{
  "num_hidden_layers": 16,
  "num_attention_heads": 10,
  "hidden_act": "gelu",
  "norm_place": "pre",
  "norm_eps": 1e-05,
  "qk_norm": false,
  "bias": "none",
  "parallel_block": true,
  "init": "uniform",
  "init_std_up": 0.0628,
  "beta1": 0.95,
  "schedule": "wsd",
  "max_steps": 3865,
  "dataset": "wikipedia_en"
}
Each number is 128 + 32 x the weight over its row's rms, rounded and kept within 0 to 255. Layers, rows and columns count from 0. Numbers have three digits each. The size before them is the row's rms in percent of the matrix's.

# layer 10 MLP down (transposed), 1280x320, rms 0.0479, rows 625-668, columns 0-159
105:138118125131138071104088139156103168150178114102134171102084163143098133171060164134118179115109133134168127105091089191152093117092116077099132153180077071137149170131155138194149112147085104140103127129129104114115157118106171153157079113091143124169112153219132063074133107137092094148144107108153083083136091118117102130160098157142089145076095154053132077138081170158103169115113087133125152118161051170177122219149132158155166108143134193112142115090128218185150106143137169
091:117120122128106119230047160120138122148167121121088133143106120135121147134157130143173093148142074159096149151136085090161129180111175076112148138147097149067163104078155137171167159083156149154106127134122107101124110100135123099081171126146154099180136116142140115137120126147159095159068085145064138142111128135153080108103110140163112166171083111155167117114113111131140101120107184132125102127101129111146190162099067178113151094133106094081090154105113171129082111163135178
094:137109103155144155072150117107097136155113145097073080101106133132125143141173137072159065114121147150167137119167078097113076133090124218162099151187142141184148175096136166136168124134106110083158113179150135106088100107129133138180171132130085108146072189087058170145188038120134117099079203120159108136172084118106085166082146141082198158163131141133094069130127079104136103093134091164079164129130157162170112113150127088190132119081122150164165178128092221162100113128144120
106:120133126141141116083144071146128122123107088092125219140126109125140121188161168180120118157087096117110128064067105096143090143054091117117154138108127193155125113129118150118128164080140115152126155125204108147057123086113072083121216117090202068093120182152119110164067143134076125125133141127146142145088132156150151061005145109158110148117105121131139114157126127130119095139159081098099123082113098174159092096131161099147212131132132146119107143139148137140158165090133154
099:111137162074155173132086140074156087198136125113061113035124107085105095160117125147135114113087152095114099136140059103093123157149088119119142119164117154156146137105148133157115110087170134114153132071083114111145176140096141112124119148113124134159106149062125105151120130159136150155142113155122082111138111178179133130225160103135161109128148138083118142148107131154199115104192142166086168107120126141165136148163166142142132141109105103106083130153079095108153164118094115
096:100127101147171129140140132056117066141226132154169139175102078179161137137144138215068124116104112149161107112154078164110171130065128094131165152149148084101092093177127111127097106159095067161110052146165098103102152182106185133086157153152150155126155169110141140176136128118137131086136116124139134135112139156156145103167093142120106108152090152185181115117157130137187172058217077063113203092137096123121104162043154090121118102148117134103114135098126115136149160103158097
098:151117101086152177116137137140123049126133065085159143152164094155108122134114130118084113118096123146123131115156106080155151116154145200105121123204114122125112131095105160039167077088102116124218112165141182151130154082104095146152107134182153150124185139163081084139122159174152183165111168136125169105071156124055122167015113140139079157155127157098128111111112144114152135105107074186138193092162081162120079159196099137093114093136101097126138166137106164156148118071187168
105:083142099140092131126078094134090118112118121098135109144153183185126155127123108156144089086143167139150119064114162153080109146100132115046102124176133112144130082121069114145157114165130126159174093107105116107093076155173085175167140128144104147123082131149139129125174168115164098064119132208158134157072155162098142155203176117109178146147155140178130120114112108118175130153159148147111182113148127127145146129121145192109147076141132138162123152140088123122117202203109106
103:153128136144175111198163073073094114187112076140083115114137108149141138110162095137138180205110133160147155127128029133161194105085132083085124137145142123108112072137164101063152129118110125150077093162094084160143103087151143175137208110152115088077159091117122083138086188148098112155086097148129127069168159099140159126133173142175146088094135164149150107128158130109156144168132120151158114146150140065163097145151135129138063084109173190107133116154118099086137062150127153
101:087193186125116083112133154143073104125118132174218122147122120108174126107144120186132104085103142127115125109142108089113135139131127203127119124101136112081134146139112098150128144142129106150108163073140137132092093118106122110152087136151148052136124087073148096163143114100118120168108127125101124154131114121143082056157130135179154129183113115151046147143126086138105119126092139158101125137133119165147145092168117117092128090110139098124118103069143111197124165089174128
101:149154143109109143132158086165117112124154114139113175063102149075206151126135116108100073125144155173093186141102110124153155115103153148160154149086085149082130137131140137104131165126104206133143079195103084092130164113089110123123089101209114136202143119120108109106153090044152139123080131135142110194162124081113127107139161115141177115152134163076091118059077110152146111121125200120125098113078131150147150102124120131140124147130137129108046108051100110195125113147093124
101:101112113122095079148112116150103119178121104107096162097103146118153108152151125133156123133139098129126148129125197101192124164165091107165149170164152126174102099142160135083120187160083129156187125136108135132163171128127090116140119099099133124121089123120156101127090163150148179135071115121154087114127119076095134106139118127121114151115127139165125095132168092202139107160196163092117093118100102085139107120138107101077133113128098152154089093119147142098110138068076130
096:110107160151085155116177142132157141032124161103115163149194113118139076133157088205169106167139126202126196161157074139140133138169152200090121098162041102122098104134125110084111092088166135144082137098097118103065122137074138107105137097122128115139153143156114064127149147161160073111120166097107091135107131099169117148154130134193088143110166115132092152111213124154121135152121053147137162148179106163141125136143217094061146087105154145131118128095120077115127155093128109
108:125128155101092153131138151157122127153074143117108193141118168130112169095092128074149118115191107140108156151126182168097141178106118067120116136098056136120098129161112148087129104130071160188153126194122077140133055128141172081180178163129127179161133102183114159111169164148152113134138086120101055095110155130118109136181082132112132170130135146116174153181112080150061150112134168090104105129116202113167158138121127159129137152149120082127113111134114098135138153095148218
093:095107214173143124140125158090153113139142111189112098138126149157133132083118109112176138130185113146108175196182106118123112100113113128104124151168192088144125111134130051169150098124141071125058115108171113145149118138170110115069110120150140083157088114110098112066183119066124115126099174127138112129125102172132121065131106092134166114174132120129084191086124138149177116151119148143105101107118103104127114182150145132106228139178127182121231136129133174178162086105112126
095:097181184099120112144121126119114078084149099159121074070110120091123107073156188151163086105107161081106160100132134179102099150161064147108111175097119128111107130153121199167185108151075122051116206067108144135123128141173096131134136135180168137133105116186145176146145088119117094138098095120095143105155126120125112113135135123125166154160087108157137112118126146149146118117216046115119137152103174087102090182165139128118157165148111202156141123154204176085141203136202099
111:160138169155142111165110125184169107153128137126119131111087129138115145146141163167118126121152129105130126154052106138080100112085136144124124181112121080162160091055161153108107103174114088088123113118083162100098134134097123104126112075079154141123117137130165169166143106077151206110130109169153125050178102099171180133178151091099102162130114103100129107113159084077084141135100100168140068176118075172126105165126110115185114190099139115121158151171107154144188104080146149
107:113107159219109120125146119158098138062098145194137100130104076143159141134137062091102134129138098106116101140142077171146142145110092138159077149162132155133138103048102131115130120158107117138135202096103108124171164134160127161077132112088139115093052107145148107080082110146160081117102219113108092112098170106154151096121146106146144120135120188113093098092142138109098083151123083136163096119143135134129109035166105107146138110141108137136120110127163156087095131192049161
098:170110144111078098146153183124105132114131157106166139135070101162099162126139056149149055082123099161109176133128137138106125067189131132147128122072109080081123082146157109172134069139088202076179155106110073131092142150162078147161136164096116105104094133114110118126099137072140120152116164105094160112182077164144068217152126126150145116148101131104134161126166134135125168082118150108158136097110076094114183147161111092129157097196124172136158108116163126164132127129120149
107:119125042135185174201175151094129136115150145155174111144109176136129100129123092128145135149154151160094115122188123190151151100181075119116093139087136140116106161072113116068148127169121192108145088132128099131155191138110189121108103137134077167137104106142146139138183174122129172158164125144105158045196085093084122125124095061106108145125126063115099080132150076134161127127133091143084117125137075077097112099116119133084199123116102157138140144116100164148136110114129173
105:142101105129079157148133139134170123102118170125122093125130162151077125148108106115124102130131101178101149178080094080138127118118149153144141112100159094151144156076173137082125102144143158174150184112159142121128165118152104068072111082120135113156181139156171169143136072166175058123120109106128126051156104141127171187151131137132125133147117150133137123182123140131145127127102205166151156139123131168117154080118174137156102138078163086151167109146075137100149162094079204
101:120121113179116090115190072136130082073129159114119153109083139077125095136115129095154114140106109082159066116142131178116060096129107135152132135114165159127154073079130113111182054187090186109111092101151130132106127104086148141137128128143123101108161208113139139165120104083109116110144205146169144115154101154110118124151140120200123105121175084133125162100136081171146157119123127155200156091113076174155163159152092113136123065176094118148135179181143124135151145054116123
091:132209133108121164113107133189146158152090066132111126117128193141130104106119089158120164178118118134159144104193123108190144140151044150162214050145144138092137161158129115125101101161159097114097135140062147145174093150077109158087093179153091157130171125074171202149139093118170142136070138160127137157161131110098158175128120165071117140199163145095129161103182111176144163179123114118118125088149161115097076143154070156132112129076134130109056166124141109172091154137136145
103:104109167143115093136109130180152176092141131118148106156201144150153165117132116158090105130134121107142125127121173150102156120170103062154115133130066136163171095063186111171126191108141104113133150154136135165120152152134075075146123095161114118138114092136111081130102120169092136160143151096106103133123150187201129107055149151091170147115147176096050109165118073086110123121089183122091105092142161129139161090082140099112151089121120140129126126134157101172100140138124103
102:145116120103093110128180116118098076109116134137148144127142104148129159131141140162122078117131167129085120136142140175084147121121113137160204112085112165167107081133102114160122146181135120104160149117170141144172163130138115144132147117196101130179119189145144117150137115076092090085161109101076114082143125160158129154157117164122168152161094163123153111142143152115052087084109129158142084147150131110106133135157091078185145170106171084194094168053159131172138134119126078
103:132116082106167147120095131116125165115171120146145148075150165117154206149146115150150116102125156097171061165125071125085120112138128159150126128142150106101109127111097123115112094111116139129024148120031144110119093105133127142136134109152173099176134125134116090131132123119099150107120159101107103160095155184122081138121205137108090111096137138119128176125055143149115090144173192159125183135224101147187067099115142132090073140123171091108146125129122119115139183111131116
097:155192126131108145125104129097115141180132141130160112141155145125124141122132119187179155160155151087157099154116174099136116101107113105073076094174104128117172063131185108068148171170144141131150159147160152091187098134119179160126128129110174148176092101103121134181094129172109171154071124083104186201077128131172164127132143123087172094086111134114129124149080114146106158122102057133111135186138156127096193086084120156067163063107102135174146076131147108159142171185169196
095:093103136158125138137098097159151134107172165148106067151164137170154107152115123176121150155112094140191095128135156128147106135076138102146123118127088113123069027114124153128151142151152161155114132141107127099152118114055129107092164060132141171128172107114158122148142185106097101130099129158153168250103082164111145117128069177122139038110165106187144132091113158135149136157035128151128170139156145063143122143149110178120134145124189138159153145121106122119087138131134121
108:159207174097109131120180077109108132110096098097147148166151113109138112154139130156151087154132149104119141095117112135174176131125090102108140167173100116120144123074113148115091105087116191116162082109135163175144141118166144140100149159123149151038063152168126131112081128129058171180188168088126156139133133174154131147059149177146090152107075137101089124122169081110122172142125130135100087136125172108142108172146116082137249082145151091132085098156113153155178125103125161
110:074143120104114135096125072135134196151121136192118063114183142093152144143184162117112105092100165111226176157104102099101138145059071155167097117131084121126143138110129143135081144153085137112144090107156153119118145166116123145175177146132167167078133087165109133187082128198174126081141103109079161086158179131130111157237119110163117127135109093151110134124119129151114077139126116110153118086148114150143098080132156148120193062123143160129114182150137118116194134143071111
100:000106104075106117119117162112149106089189109203135142099164108137144098098173126157099168100127075225113150094087146121085114171091158127156082186116160174159036148099147147123104157103088149181124104092051107136093137134159127129180117101139185119106150116161195131091137151112167106122158176158138124144115158093094108079150147087100087069156152136154155157087132129161154125157198095194101146115060061114111176119113127160132156099129137148146104107138102122129126084181153099
109:159171127149060085151145132085125123115133102170150113106191112103110144107081172135136149149115139082053140118093180164159093236115120109121143046130107069164092106111158107171124101124085086154145082139108154194161115126114114151137134140093059149128146117151114086098087099140084122102148109100119143103112164194136144070202128135097118106188107172120115112187171134139124105140149087122121133133052141056120141134091128131164117160127164130181124126094113155139108181108224113
102:128070147111150139130139158050182100165114084127124191129132106092156178201091186177108126115139088074147127197178168144205136148146132136121087121156122119131162125145153052120187163088107139141115135141119125139153130121109133131125063143098126163133078120137197123175131180136086118152156131108114167158144160132169122117093118129090135070148126132112125114084126093154149122118123101129118117010090124107121164090080110084125087089068189102163102098156098142129153144102134151
101:164131115131110141152175185115152133188125110149103087120127139146147062097055147132026168170110169086088133136179102090144125135099137112155146167140144116142104115142128094149102105148050086079150078086134157103143149079075168129132101112072097140091124117182161143070154116142166138126149152141117103062077139151142142083117145140110153134179121128163080163098132129138093148156116170148114158086140134105140162163169079128147103150077157158125182129107076165168175130126163132
095:128113129163151120147205072092107160099090058127136092136128140158108082169149169105133128100108099131180161106060103164136112134116061137134130065148157181157099065082144058126136109125153087144127133171208148134113093163110166164120126108171128154145144146094188118132159157141129135149127153141170156118098167147120161122096138083122136165152147088052113083126133159158175117115070120067150151138128164129100164066103139062107080179159119155076145101110145166154115138148133131
114:099098182156112120136123115084150086161169121134176150121127100102113123116120106126084173098120155181138090118131118144109150103107187115111178151122106132106142115134173133139118138126150178159095145118183133150151150080116114111136180149151136145168146099154101126172203110145048147086109126105110167125124134126102137092192145090142072099159140084117130120131102177133139133179076170107123093118120174071117168160139105114126085108071108115168230099154103105185096102135182161
095:156137165084181070140105136144129211145110069126146106136123108133098137113169107135142087137144092129138123111111164145150151132121129122148211109154066112120127197097130103129133205158198093180141128165074095161128118090102134139101108144138077129159070145154134117134133138140128151084157078144091160143130191181162153122042150154141153069097125091148112112105107102061166159203131121150171152115140075158160076149124094076076096086112164059140074172148086081098119137133124132
105:114132078114142144124166104126169130044100155151124149101168130118158125140123127101094102168064144052111141188077113146126123120124086112120140133126085104210129087187139154118103151117063133152131127162119157118118087073119094136169158081191160108098095125139157153134126083157122170138197080112146192120175126148107158124136130130109169127113072216095062142094147126122149131142137194124088069117150119124123169163179160114150130142121162129155133127090101132117143155115136066
109:130168182121100159066084118121141135149118119109160124119164071131129185125110119180172148059137139108077165117105140086164169112080165153112121115111123121133128165147144174158199153153125128090141126097201124146078134177108134137225150122143146210121100148157103113117111167136143175132130093113106156179121105120180145110166109114186125098136124170163102186187094211115089126123083079115116171183131152126097136088121068137111186064106186135099096133130133147094118063146084111
095:152133133153208170153151110157169096112154123117110078077226149104138144115146144177107095165154098116118130148156144122081139091128181155100112153163116082135113133095115103072141093172134153115109129139158110094208186127170118133109105101094139099131147080140147094082138156159123091089140120154152075148167140109166065178154150121157112126118084132126127081139095113131170132126045103102135129177080056182173159083109106125088122118143188102144158057147116058087127124177078160
100:124207114099128134087134142097042124107154144109147119107102076136091140106094127096162123075144069147112097059219171133166099065086116137117135142189100136160082132142101162192145168153101138166096110160107154136087151173135159104142110111093130131116139058139119168115160145135161138104107153067107103136137178138145103113119123147165116118131100151127148148121134143156173146167141161107108135145145119195128164133134143096104087119111161109181060140092100136140129146106099163
089:111178093146134170078110073156113059151125188114072096135155098163143097087114119133121131136196106171109190138134097140099137112179144144194163169113149159151119113113174107174128174117148190103166147107073130146106040157193183147094139154100184120138133118157189165174151112094131161088096163085115087113107157150175084124040082079067148109125114109129102146140159134149124165119119089158106125153148149147143128120149108106138148184105201138142049104115152113124123210098141107
098:104109117161071156079107097128112072134120116137146137171116082175128060132177119111124129111116129129098126119116110138167156113165153066133168159144137129099134164130153132086161125158109135133143121128132156103131130091083148091113113124160127104100099145114100170107141115150105171143086086182086132105092119104099163115037118121135119137246124109080100092122214129099124070071144174117165103145116145169109125121121118136170065109159086097135075154140114142189080096152162106
101:117089142153147150129104139149120137089101198117154126085181125120131124128080145136123117139102153116057117147100149120149165129181192155155221133124130106127129191120138093120125169113157155137080186155150141087142087103107189122126063139106096160132173135127101125138115132110142144102144133060144097122120135150162119141193154130166106131127065088144103177058128113127143087105170074101093071115136071122164137121124164155189120136194104098120081070119100176097209103112126132
# layer 10 MLP up, 1280x320, rms 0.12, rows 626-669, columns 0-159
095:146114166148178101107156101156103192151112122148155156177126099171073133134164096106036099147137141090139152107174111064128112153111069107155140171126102152068193147143116162082088050152088121111207178138160099183091154106090106134149151125137113137075118184170139122155099156124116122077151144095063085143208080139156148134092137119108178110111205148128165161102156152091141095091113118175134147154165149096127140133178152116126134152095187138158176119150108068160123109124172194
096:140129147106085089189125168131132128111155147136105143185122127105175136113112132140131109105065161132097116148079176097131141129138050132074121096074128157090051118112142109162065177086106067184099132109142070130198124113104106090138087158132130151102149110210124108141118133103131147089175117141126128123098115151091158116130183162192131079094155088151173147116144112158067178042144109167163081120111104147103168143156092184137140097150108084102092182128130105135118187103079121
103:130138128139110181131109156116133196147166112153134097159115155108109162196083163160122066109142113162094157119141174139129172118150118112182123138085146080092154133107099172108119111086144095123159116113114087109086152179155087041131136140133067123097137097197091140117085135128135166098147108086119133162165135133159103171152175182158089147139209085127080119088086082157098134158124167132133147100138161102141162171135162107099148115043159134118159159140153102124168056095171169
099:145066136149085128105211170046111192090179148125132125227132146106114157188123146095165087082136149109162074121112092107120109095150131115111130139144115143107105107174101091133173098151154117165096193093135124127128111125163174083215134115105140146143159141129096111177123135085125094110122131131206138165080114083129149142170098094086171124142127130128108120152119081101103119089129110151160117131081188151095141097127161190114131153138140146122107129135123086130124108119132097
095:149165134173136146098119055110130153125171180142140085112123111113085174151119152179138090099147116084189118166138169082098121161148101099094135120113109140109153094090143150107175129097128131062122133130099163131175098080125150097145127095139108136116133055144191083129129068170199144145112098097101107117102091112091112189151134139116108137164168056189089128131178159189095178068051114082107105135109172110129136122146119135098092138164113126119127099043163151142065127178091161
100:090094132049124156126100118144088148093180159166127194150142127107120164150115092085122117144166069080121129187083144134172133113079127063129082104111127100162094164170165152156170164099128133092095109191105036143105098152102115108149178133090135132188106127097155096074112128126199107129132108167127091167187150108158088124059140069088159138162131083113136096084128186141135102062151121074117051088101091116138136078136177151113099157130132139121160149142060145133087130173108127
102:148142108144135143129191149118101136111136160137171162076074116129147133114091138121143163201146122153142153199151127089128134126146139160143115138085081225087159191116133116147103117122165139152103114128154164144128123118152114173132118169072110136122083105170165095152089105082110119193122145063091123110199153164144122102082098172133162136177118110084081129177136089087114127136128135092128105163085091158085131191171107159169058133137224167072177136149142121142068141126122080
101:131136139109143168129139146157089153135146161160128137057144159158154134087119145130152186097121136159130105101176141124153094106126133149153120157183100128118112091184164121116155089092205119090121107130187119157104069102080081142151087110119090098111201140108179104153134094126066117098153128168119089146158118144099154169199086167145102064091165134101105173142089146139109123080059159142139099094136133172109070124124135139138117109111101165128105064091134089079193119164100130
101:101088089098118123134103114123197129163111148114091101161188115095128061181130168061110117110105106101108126106127086101100094134187137087212144171136112132195126125102168157107138129179104118097071133124127115140150076136149170131141106141098139160173109098126138190137134163091099140150138153088127187052140186130116132162168142120124110105127092138105133137135161202112129156117118165147126093056146095103105111093017100115098164195118093123085113131147068125111141141129109099
101:166131124133078187132107177159139130149108126119197145184146149154111131162159144134154158160122116115164102084149134142136132156144148125097084098121145207148127139121122146164118138145127061127114138136174123181153119111121145128109195147083151141018169123166139135185146141144135103107142089069111167077067114135064102190138120129112150141151131072099139130167170104104090144135122167109146139135129149116140127131142126129068147095194086138127118149156122188171179097118224170
099:144130118120093122082134118127122096136154127149153109154128146082095108115096047163140160148141058148149140167118180131058112183122099160077144173088167132139083157175111169142086122126134094073145187132132098121100137144113127159149098139171146112101139102104119099080075147072114134123179112142134153132182123138130127153126070144184151107087131067090102131125167145170155067168126070097152112210163081169182103166111158132143128105207064119177067182157151119103123090104160141
103:114116105052119132136135177101098154093134089122099092153107155140121118197127083167099109123143129165103106130126165098125097104128120084128055137121100131067090132116160118173148116099134218111125178169160150159134114138132175109157124107159136119131159054089131138119132083118112081118093155117086184135114095165141131161155097160186202104120087127143140176083188081128114130087087133078112106150092099093129145100115194155101172146122135116143062114105120117150109137106136100
102:163145114137138114127128087160109117129072151138122137086150170158151096119050115119088116143110139114096116088036179162139100212168099117204094126119133138186211138151080138156079099112129159109123077119126071131124113133162127130144145131170090114118098108163138131054128154115098159152133109102101119127103092106120117185196108135108119165122081133133108166135132073150176177059093141166077145099106216075155082059117098147101111118107188115088160110075151116100153151070126120
097:143145101133110123095166138138128150081121173117173081176133109106150139168132186104147112178139151137088146115118122074089127124201131090150157202120116087083139174125125141100121154119122102118116175091058162047136152135136115052190151074096203104125183096123156138123148127152111108147105130126154151091111142068108120143143114123089149164024133103108173145160075069119080168122124078145133122191169144153156148153136136130177155159133126057133067187076098147137124110122081135
096:129126071123137078096132166164129146190126186092132175096150127175155143157078121140118163138112085182182100121124082094095122136101153094199111126117144190120154140061124088131093179087161130193148073138102127106151122094144124129141095152085112113111159141057083093131095103166175179089152136149132134104132165135120143157191122100127050129165153111134144116140184086149150163084092115112164149146106059148142087129078146155139162091140139160106104114158100127121076056137142130
107:143055146118201168109096114144097122128103104172083101096089120162112170117153116201140159131133141147140162138122129160112094123160122189120131089200153163129155170179097152102121153174135082118122074160186086167104113144084109122146110147120102066175109125120105093104102117109118148100153185099133062147158150148108182097131111175129200114141121103129134111116065187158130137124108132083128091124130091146132123133145149094135094203194078179126143176164101167107129077120144162
104:121131142089148129087104168118123086130144175078124147089109096150127111139111121191132114160130136123166115170155121120121153182125127147166125138120110083113123137090110142114124099044145053156149121170144130106129135232096201152196135196130129072152106110135149154145139142104062145112117235100125140132082135085086127068131105149145103147089138134148115191133168078120150186107157129168126125136105199079153065170157153101109143151143094141117163106149138135151108162140114104
098:084125161145097201124153138155110089094104179138118126080149175057154109168115178129062198161139142094137167175105152087104144202075085112130132141146136134196113219071098099052192180122129163142100107111124155094149170118156183132121106130148131172145099125157140151172111109158144143108113096131143136127138058064083191065141177108091127112153113103175108102158093123142161087167160129155127135125171078131171121089131153176102158155094142122087053138127109121105117133190127125
095:124095132117113111111087097163108085090129123132113158107131068131147207117119135147161114195129081132151138141108137108067131162112171164159137093134106110096155096166130148150102161075128197177098089153193141069135126207074150105127148133105073125124105146092142120152081068085098145125066137117130085170071174101161124102106158161146116147115152140149087120051094155107175151167135179104110103112135155173160158117115133107181156181098152111125079075153169129161183136135138102
103:160107077071131129129169112137089095123101142119099179112192070176100138125125095143147145132105099166121095114171078130173151110151144169169122140111120098078100104098132177070099129138107095109141174132163144156071166101121186160139103156194094092183165139099137154107113125143103153103179135136114111105123131120130098172170141117122112145199122192110102126153204129148132092103128100161140162137094165090094090155110192148086105063072170166166134109102111141119114147054116175
096:070074101123098090111081087114101177163145128157114151127089099113136144164109143115131104157160121108080125150157120171139156177151143145108073151126113057133093177063152094172097196138166150092146128162139115069131130157160188140124153108129115142143158075052140211140089111177095084093122061147095132139132122113121108086116167142118133117167137142150067145145134115107162143188158145158114080137159144100118155111140101120068139109127131102096089035157086163096104120091106078
098:114096149124152146128127143155179174170107099104112149115157079100127111080075112113147103126134094129120071119108115103209107090134192118092082148135132180127173196150105106205100112075109184088125090133138083155099142120111119165136184155126164164136129134092151140109180231124123123147142122094172149112112117125130139148122140127169149062055164110114106138105147182140159106150111035125140092100099146125177062138076165115172110167191122135145167142116162128093179134169182106
102:132132083127099129174142099121110089174129152136134153132148203114125137114092140133129114121174117187177059078107151127116091082113153143101083140104139125090092140154099185125144141115069107153057106109145130164154148182104095149172081133093148077091172172121106105174134105118122117096089148101117137139075147060155096102151109131115151140121134127112161178114062086150113157099175155064102182162159121118100098155155063135190147157203130091157156117082141076091067143106100158
097:188046143138141139134084111158071154143114129133151146112164075117165171174107152150154128140081094112066210208105188187134108109123114097140119158184156042150152068165131135146088109141130093140122080119137086152124116114124142087158122138109138074098140174144162126173083154097051117117147143143166178116198090069142107154121120141182142120171109120114155117147132161152150138165166048188164067126146109135175119131111162092112107141101151131136179146078090134110131138148131065
102:147125107147094123224147107132137081095171135097145139170119091107099151113128143145081164146121126051125188071117145131091067117150091117162102070120126196152164161107076157108158146130151101033079150078171105151116131116130189132113143124185101153156132146110129116107101082091119171088083165143059146189175038133121091197163095115088166129138104117099086143104137186106159192136104090071160115124094115078126154086148160103108178137150151145149112119098138150106070166092208114
097:122162129125071104139185112118130105070141120121143065135124117165107178111082088122098112147123139163087143089106135134154101151131127126140151163116104108121064180079174072122132104079079132087135105132100093168119167130132131117109162124122108134105172144099132102092148141129204107148213127151084139143172098163124192125143123109132138114179096145122138133109122091098137146142111085164113124103164120152139103106145099169117120158127151113144041164175103120141141085113122070
097:120157149159181089123134189137101112190103137085087133139101119054135124110158161097113104126121146128064145136179123111120076113125100134153135138156189113171113098130132145220126134155132154095080129163156222116082104219151097109159084111088125132090123114124131054067111152113137105091086118144095159102113191089133099140064129117157168208180093146193164113151117147125153132145163113072118118085085103059049144134163152100107135182123165175138114143108144092146130175106162138
098:080113118123130112152122167126153122129060121086055123090150135155142082140109164169089110130150137127122122116179118098135156133105052169102123129137121096167112133130161148156116133146179111123138093178093153097111164136204123072147121120115093140180177099094146146141089070144112102098161100128152172137125129094143117205148137203116086121086185120115089066127140081161137110141116120171148119113068219105112174106105064084091137141109120161161105083088128136085149091139116128
102:187083094128163156152121125142160117214115165130089180112163108125107139106101115088123130180092105081112102170110153174156098114165196177106118151101156157166148150153108131149125121155074084116099084128160128114159155166120060144127120099156116124103120118104150134086104184140086084151140165082172112168155133095154134160105156129144201206171082134098148110128161134083140099130115112122035143084186099089163146132164112133111105136173114133121200115101057092149119120160060162
100:137123088134143083139175152127155169139087138051136153145125165160132135155109168175150104088131140109160114185137168156166169124159092142098136143117117211126152099190135117100082115191140151073107138151182077129108096128129136103092141141191132138164118146111158143120090149129154120181128148139169187133148085194123063177107162132102137137081128152159132118131183125130128133116086114123073128161169174134185066092171125121176136083137100138139211112145082091095109133116104115
106:153132143135110150131106124157092133194079122129067085112107161128081106134128156187146133128156153130110105115126114074142126131137164129109138116113163120114168110090109068098122120163123099142139125120138102086118121146080171165154133144134113148081140115112118089139105150136117126145167151111097098146119132140102120109210090121130141115112088169106034097126129165128142091126142085121167071081098135121088127133113043145178112187106129138175170110102097094134172137143186053
106:108122129100076154137143098134103094185144185179122111180095122075082079132106126179128154164197105152121108101133115127096098128185116063105107149092120108128157042147127082092137100064071135188104179100170141115102055196144163128155100136115117150119151136124165105078173135111062109129125110091095094148179177137141095152085162144128128126185165133114140093149189186153192129110104128131175103125123215130168172077084148193165082154133121131085181151136106121129170149129112107
098:144117096096144133143114133144127136076186175125153058075108114148071154132157093121158128152152158114093139104111078151124135095152183141177109160155192119161140106098132188154172098099139076122106157112152116179149108156149186151123114142127104174187147122075162124180127104137171135067141144163090161127136115165098079140122093121137039123064157145154092096105072174073151130130077135133144138115155152066101119115086099128112169114147146165066096097117181062155077113138126114
097:108177121135121068104148222156125196124144112128105127067166072126101160113134133170122114118112131148095137145130131152112124119132079107112101108139091101168114173074079171173137127131138151193118131139111125107160133152103116133118143103093155089141047136135108140163150115147153090166132048073139086155078071121143107124125075158146131167125144173152130124137088076144137139146132154086123123122134124146163109155116110163123187095120145155092125139148145158153116133127126096
104:146217133097143096162133128121154139094131133100154135124114043095111124101146117122107133087119096131142115193137172101110177156171101118140106158144166191103075070182081207203130082167110095144102167164184094106098149138140136134090142108182088119165134159130137159143120143136114147085185172203157162123121132164113116165124132096132125098138129173131134205102190119164093121096129154091112109142131192155078155084147105108154100113099103148147122108167102193082100176121144156
106:124125119204117147149179134172060121122137157170097179098112074114170179120098139103128148212133097152168099130125196135074172125113109114180101155113158109135131073115165134155104141076138087097098072119140158178133073111099180134107102127110100141089133121105146145153100136135102137086147086161112141158119120125165096104088115142103133092183155191169148112097085135114128090109131153118094136124188086170111142098129100128124153124098116135140142153110121105120097145212164105
105:130151147156173097133174127097141105091113169143102129125126112154094092128124143149111113137138094198129089085189146173134178071144114166135163175086153165156138085158122169077090066121144096106192145146129148156098108107147095086164148118120157153124130135128144121190110156102123039117144203146127118141155116127178144087212163132133142131085137063089111087120142176115138104196116134165088186165137138108094126170030176163142172197216094119128138112179169071159091160108187123
103:090088104175122050094104150140142172178100138165173139108162129165090114092125108137150115160134146094208139157124138161099090126101101096183147147192143134132115114120106126156081162156120152112134069148179158104094089086170150086160078178156155142084061123167151137169103170101077117154122131180138121144088112092152190139152120141129063100128138103087115153153151121138208140143109121120149132113151197122096108153137109143139167174133193173135156091124134106128107148108160132
098:172089111118110106130157057161064110108116087124107203070131112145133137158106084130152146110241086117157110149147108094185104138136149128150151124141137111139123104135125155196101136090113153127143147117115073096075140132129086102146159123152053099162102125122079207152176163174145137129130103160144147121119118158151140077136108160155107155127135156096128146108100125073100144118147179163101170148128133086180146061163179190160131122194149136150102151100144120147086092149140142
096:156122111126128139147121147105167108076191090140118084157164121138120158131114088102156163138125119094146125138083134144133131139225139110153112108171116178175093141151081158116137121153150068101118112100171177121130094127122121108133150122178158100131113081127104112125126148079136056146139136207142098106137095121109137110136108139079021138075093166125118163148088082145114067112130174085140136123095184054119108095116110151069136105105118194129149188172121179131210147111156128
095:075071119203127116101107142118166133111138147135159103124158059120123112156145118137135114126165144108177134207118123090127155127146156031080130128186146075158172097119114131200173097096157116137153119134093165131119159096131132129164169162080096109152076083166111088178158143140097102100138099193156112116136095132092114102123114134082147100131108126119142157140146158153117175127169111148174127164165162133102176105094071108174124105133121148122108165116083146104151123102092093
100:180132171042085091128195118158135088143115102184178117102094089136076143155083137133104168134117163071145156143127135122152146093129127168144138121144078129150171061160102190104144099154200106132119114133109095159134146111097134133149087186141128125131107178031188111077104125128173091113129159109150113117153076088156079139157104120156122117111130154143110146086091118114142138134129071141133095138122071162118159157184115081123085217193121144148107125126157072131164098127116146
100:162118183195105188104166110118115185157076179109120107099157126083159079126152133094183118088157098141109123118106192143144096186099118144066107091185124083132068140081124155180124133061089111116141113129145131124123101135197087200101094138173173117191104117142122137125111111091120149075144152122189145135097101075083102122097088107095150105152147124130131168157161150142101162092098096161144165187157104098138099122128075101105173126140142188131121099088102114097126134205159170
104:125121110103104146163112153144162097190077108109088122153196169142086108152104075084087107148139201116167162120103154151080104119137182086146118187121116107202216122133083078146145138155101142111172104162121109162090169104142158151167122169110099135101181160122145068149129119138144129155133183170150119101129165210079142094134089130078162144104112135117102151145083076109174064129137108103110179115163134089188101080130125152157092120128111157134185131182097133130128143090078130